From a checkpoint of a small transformer trained on Wikipedia.
Size: 14 layers, 2 heads of 64 (1 for keys and values), 5.64M parameters.
Training: a variant of Muon for these matrices, 277M tokens.
Each number is 500 + 50 x the weight over its row's rms, rounded and kept within 0 to 999. Layers, rows and columns count from 0. Numbers have three digits each. The size before them is the row's rms in percent of the matrix's.

# layer 9 MLP down, 160x320, rms 0.0403, rows 0-67, columns 120-159
095:458501478453505446521525494488487520489573535423431465381461541527548440468457466484524506504456493548526491557475463462
099:581521426482486543517529474462481461510497527395495516564458566496483480594458578456557473472516423439446540462436512601
109:455502469473472462542482528505458491481529531531508446487519441505549481603485575557465572532546484512499562524506471450
091:464430523386528582488509533487488624513439463548463501471536451392476504483526573540451545412583439621492458425477447465
102:422543411532492476504480551560550475436438377458588511508529500495479560468632507550508395562633451497430542517562557463
093:605435511500534424500487573538535653530539466542452586630536398570443444452430463510480486436415560499512488415488437539
098:428478486501517557404538619467613478465445490491527474479469465380490513512409555509639474490535471573474585478487530517
094:491455414489514541479507453528531560488459546542511463449485527527557551504481555546487531433530444475489514572403600596
101:495557478511497557494438569536447466615457529517475512488427497560495460486572461498520407481436490394340491487529546458
100:451485482398449469485547615504486509528503512478456519477519459587508441618467524552515556495539507484473520546505492579
093:453531413523464636455576473545475555549465448553467413426560517495434432553435530574554512466480439492583495554524557540
114:512533525561358549463541497452562799412557457449529450499490446452430474525529513546540431606473547462517489533454557499
095:453503503520433466495545517478481504527481457466547476509467528530462533597519484479540484463450488445481439475453487506
091:420570462442473500548523446511503547444507523430535569553523599592548548516496478461493485496521410491464480519558419505
093:621573627461521686509547467527412536519561495504480496556470503523475513516480457501524432543484476487512633536486459453
098:514533491445579437430462450481545491534428435466547523540457549443482548482539536490529428456517498421543569529562521576
105:501399422435449536490479483474445524464486443636488493515557562478516535540603519510463500487527470525527509418582506425
103:483558511557473432538459455538518551471399536517501472515530499501445487497392429571482553492538436407418565553368524478
123:495515455531399472439448536494585541490424501447495532471475477590468443540428538551453532546532417454516495552443543496
093:460463493567518389503492528483579540457457532500441490513413510307423521475477440483475472515447531424545473611480526503
113:571483471553568476445483603575412374554533551560546512489524504439503561552470470473544447463528542535548579448493582520
097:519461484518484523545466484593434468580586534412530479512516560531485512541526535483444607486448474587503513516479439490
096:565399528448499462557432561496515482497559433462509506517586494452529568516513519593518484512540443513478515518530445485
094:447570534566599599568383529540396580497548500468540564495588413629459459523496476556492438448529512439507535474516513461
099:468484530517514537530473537591445507488515482531387516520498446596475563568477537586511516483562579536505557569438508520
100:524486495400504501496506451423525511489593556517506530599432523527500497482488544441524453409533527492512497483566589498
099:510575548539532486436448513492533450540512495411483572453427593524507486603540536531559500578523448510449542536500504471
095:486543493427554555486451484522444479480493549518496495584507505524452531600540475551557570566558451555510477468527548406
094:530527471516524417559587511504450478517490439489498474613512475432478511489486527500475477635539589556531466526530485539
102:516473465557427459462564529395508503449477531438433544562565452417623506530578553445520578587489442520467517453417480439
164:502536468497501466429463499555536513522482515519559542513528522480466458526499510545304495557596439523472520586487548481
102:552482542537486537462470508514482494474477507456492533455472452476505537460465430481454430503496443555453511500442516504
106:464430539503401483437408464496473470518528491518463403457440527449417437463501511582455495497486576557450487474533476464
092:538478537457571491525533535542456536411550476421519471499517606484462368407510469522518465542549523458493477501497340445
097:530568362524529444494499519527609501408542539522518454440502566493478516474432515506414419478534469500506570451476494488
095:544494445481530522486426422464447557632505525491502520508489459493383451537454485548474544514588544422529445526513528463
101:406552609433540412518531484518516482505541551540554500567507555451481558502499533512525456441543426560556420523567488569
106:533570551414518468492601455576509499538495546444431485493545505524538587463530608450509534561483466532495604490491455472
113:487531494518533557414447593535493448553572464486528440384492433588544372460513425491408454635503568652476441527441479475
097:489515478499558494492512445458540523457495472446462570411531494391584506577573415446482567501602489519434404639548464422
098:605485447529489559530420446496583411571493449463558522516603492481465415519444622439429493544476509457526605573488473538
105:466427520502504481601628545466492464536483508359512462495418525487501557513515562500572457444478488580533446482472420569
099:464527525495517496508472488469444532490438570455562589502389495510471571463541478523493494459587656549420533499526449569
101:451541545471447556480465556529476418455491474478495533479584476514569460477477486395409447567456496588456509521519445563
092:500539399439530517427595459540429491544499460537500543543528421502563418430520546505537481450488508468557491422576592507
102:558471587508537512495530508529432596516499547472462545443558503541519567566528513596502536493581437469477485568426588488
096:532538517558449572469477535478468429521521426371464467447562537482502490447446477630553564475492507385496528530443542537
101:533476531497534459475475497476543480563592502547530555522611542528456437453510480533563436534580536559480538534464509470
097:491518501520551456562528569507444398503409540449447452495592483557574479427535429550547504475517459464527468463539465515
098:389470448467534552503360464494460508624508408518478550467498421512369467546490544514536559493444432461603514497438535553
097:536467402409411582536479499413504599557512467467539456624503616530505501510473489443502437491446364495548397412577553514
099:539452537479542519514552465489556492562531513468522432513519511495573477473544441602588499478606544535504494503469394491
106:386534422601401456445509478434512534503562433563483527449502458465508530478483490508577530544499584479434549521488517595
108:537497506598421459631449449456522487512502437533483517484529465517541488566402473482437466485504600441524537531530516443
091:433555475417514541462524521431450484442572487500478649472493602509543571622551520424488500443570511545523513425414445496
119:547602507597549494433517571511451533385516446467476464510474568426513453569565469575571460445575524550422448586509529552
098:548454445463482507433522455526506479488584492405518501545510434496483589535469507589547549531468491503538432474534487548
103:411499422458482502499418437597405507462542496513398542589501521464618531497554485553476562548522462455488584435577487566
101:541492464503532507444464445541508497567541482454547529506551465509538410491461510496496526444574626554485507491501476549
107:479425517529458456547539531504529538470405498552504564429502473479379501491512502511462542494491495555525481528501577504
090:562433536604432483562430575513543515546491540515519494490469447545542456564482530496461530418479499509520421509502523532
096:521497521550518458479477437498523479590437454483573403543474503537518495460548396486580444484507529472452466575551414498
098:472493592593536479449440533492540463433550416423575493438506555511566490535465507505468487472482543475448539565502462444
109:410385444486463491485489469477467619538531548541466479497520545478532487535597449475528505459520526520404524540462505441
098:547483523484461470445489615454503500532435513470568570561502552502519521580497482467430548531531558495439450467464443534
086:448505468567540469520627459478462473545550498517558521500484458458513426495460469581459492484548468546432508355507514542
091:500477536511427576475536453510480518465551415520600497400477528435474486597499433447523516536467579593481481496491505424
107:476437460419443491498470473556548540438463599552562496467604417451383487490465500462533500413553510505435502498469444529